Part of a small language model's weights.
Size: 14 layers, width 256, 2 heads of 128, MLP 704 SwiGLU, vocabulary 8192, 24.3M parameters.
Training: a variant of Adam for these matrices, 8146 steps.
Each number is 500 + 50 x the weight over its row's rms, rounded and kept within 0 to 999. Layers, rows and columns count from 0. Numbers have three digits each. The size before them is the row's rms in percent of the matrix's.

# q: layer 4 attention query, 256x256, rms 0.0477, rows 0-36, columns 64-95
# k: layer 4 attention key, 256x256, rms 0.0481, rows 0-35, columns 64-95
q0 112:520446568572430492512533450522517436543520511480527419435511472498453476502533599417564532466499
k0 107:487416579539496442408585469468466399455405539609582434475572505506523487538528509446510512503417
q1 108:462496497404511424515496558426442555436557549414476486495471504488525490459448458609508453583532
k1 098:501468569548509496554493438517525448557461431579497532444487461514485454524489557492546570454557
q2 095:537527468517528537416475458558548545482519537549581554543520542497419508491511396443533517525422
k2 118:498487476459507500538481501462453532475557504387430501556463497558567446449455501530484497534549
q3 102:515480509600543579503463457570480455558410470573452542554508446554468555530576509423552520480491
k3 085:451490472433504445399472472482471601438534489455457467543537549589530479436454495550416463563456
q4 116:436525466452440460489487555413514605415560542393454415485559536472585499463439498611495481519557
k4 108:523506530564497521501506491569514452557507506577561514436453448504446530551529520461552536482533
q5 112:486460487593461523459467507491535514491456427552496549500556523484516599472548516497503540505396
k5 082:507509483474549466456487499434439540413511479452433453600509552589529451480500470560426427504558
q6 066:529454521569442512507465439560543468460445494499484468515545466503586460558475539513478564395519
k6 093:440387556535469496495535467516472429604500450540499464502551429564481492520513522480558565547513
q7 081:490552481437494454439525489461503591499529553473470500484584601502523529428514454593490475555485
k7 087:564593423483596528575446541454487578468545542473444512442422507485557533468501544515479423513566
q8 078:477503483557470508563487592466563484520478431525399607574548501556521538528520495499589512544506
k8 098:464521524405489482482476542479464515449519466438567449523542523564503536375478468436420497560491
q9 095:528526453612547579496423506495545431542396483601563576503425461519437501580520523463547497492447
k9 086:401481553446429460462615534559458563519544481503469484585511464532510469423452402542486529501465
q10 083:470586490467497502434484518428535603497554501485544453516567577477418589418546504499459476533436
k10 080:575541448492496530558490561490462519459456524495434546505398483437550464503500505564502446539520
q11 086:527565467492516496521494524449489523556561399646509488487457473401553512486476465420452449516443
k11 095:443468443444482426497478553499527583463584548443444526559502541506464488459510478517438473586473
q12 091:476525515403492498516518499454428469580532506469538475523527526465450381509494467551424501462486
k12 094:534468543501515498585576546561545459505479616564544605515448439480460507557539564503508556488496
q13 080:546543552558601605471531496470483471463522463548569532462494530450487524499555492446512470559397
k13 075:455573484518492569449526575553481507505600463466527491619537599484487531477518477586479465496386
q14 088:499512534564605543524533492511485453548395437525522539487464535457492579586562513436580503563391
k14 087:434554458494461568415574512521421518522551506532525432589527550482471473512528443567531527465467
q15 099:540495438477469510562551505434498484520586492450448483464374481407436554430533475523438427437495
k15 091:474501527523520480460553572437497518492518492470431607535453468479541504481540559530526530575493
q16 106:529565402538523476425458503427486594422525503510435456447537554558443631402543449502465446578460
k16 098:503566455505482517482438501444488515464524499458383471534483556476504479472515518572424450512521
q17 109:456512597528495578510564549530480442533379520495488514554578547502571466676482515552559501510449
k17 124:500509576447464498413581585532486478544455435568623510520601533452484522532531494478542554421453
q18 087:469503448391433499631486543524502517517549541503481509561456432528508396530475495557530534410566
k18 080:545529499479538413525586579477504511461481499511469540497451450533486450477435523482470478495472
q19 122:449483587490545544573607537617441459544400478530540541547452494548563407622517520497525535446493
k19 106:470486571484522477521541475565503439535490516554561514543511429525473490532513471447515567459498
q20 083:512453613618594563530514544508565466538424466495559566495488494476457531576515622413549546494533
k20 074:464451546521542529498468492585486484445469453545599524470530421619520536482490515421542492477482
q21 094:430518473397466487503538464605467454542482571496477524519512539486507377612498428535470558452533
k21 112:523526526495557498474571535512454408568523482500585607594440477491504451545576467471553527445457
q22 090:562475510623551513449516503444503501483458447527536507461482489514475562455520576444502487530458
k22 119:498449490528479521452496452548549475481475469504567477420586432510492543480521499470564512453481
q23 108:479540528503492545430505517433538478494488561551551460518512502478521577512532471529479554462456
k23 083:577599481519510579463540526477448603555513526544431442549530574436428506504517553568444439524531
q24 087:467480457387423486516494460521478501514526565460478469479493464536513437494486479582509560414553
k24 092:472544441469462482505526542462420494575539541482462506531447526449577455488487485580475496549468
q25 086:435517417419482472435526483469511540437595540408491442466577541503478598494461442531399551494440
k25 062:567464474532488504470455440431487514521546521454512500482484591445515537481515539580449481475521
q26 087:487574530485500526515576506449536474498460406470495564471539584494494461535455469452525444542438
k26 152:532505545496474505446501479519509487541481440548597538506555490462475524500498449470523543364454
q27 081:446467457425451500466389491523466510459487602519502419556493483542475428550516448589464515465619
k27 125:491581426485469473467476513459451598493547568482406505563502571476492454490500477567445461592533
q28 074:555477605507537527454537507523500505565465466489545482525499493539446497439497423355398443482398
k28 198:511452563516528531509535468553559426520457454530608518476484430513498505520501503444560563436487
q29 173:457568409435464454425504521455448588495591556458430455490544531508499488449481438596473460574514
k29 049:582524488563462512521522485455505413510463437578524555489529506388503527588547588541484476494505
q30 070:441506462521503524540534574482506505421548518527425470530505539559515575373522571552457477479626
k30 268:461550439460485469519457518464438598460533558485383483516486538515522480464462471573455412587542
q31 168:474558389440477499454475540483427589486562603481440477546518531489496494483446437616468478560491
k31 057:564494529602564504499550484482512386531482488616475569522467534440494511564480566519510541479440
q32 139:486555439417437487454466537481451612460571567489460453510507541506516473491486454562483466568521
k32 059:584574538626516560468520420462544460572431512540507550483437506400500519599519562444473529461433
q33 114:536468596606533524510492457504551431511434410518566470444458490493484537524502562409540502423466
k33 051:405486498430443470440508504518466650464513492499499481426593437578541531463483421502443513524544
q34 089:503540516499416483431417524454554571571509492531563444456449481486521478440501594513554532524525
k34 147:510570433443438454512439547465385607488522555442425470481530567514559481448476516540501399561567
q35 096:401496506568509460520528496461526460530447389510522505540596504554521478525441534522442509527453
k35 129:468518436398517434458487583499462571490578564488535472586560538524597502458444447586446468589525
q36 088:558561446506474560431412478436545487542561472393511566529450477436418552496431482473554508535489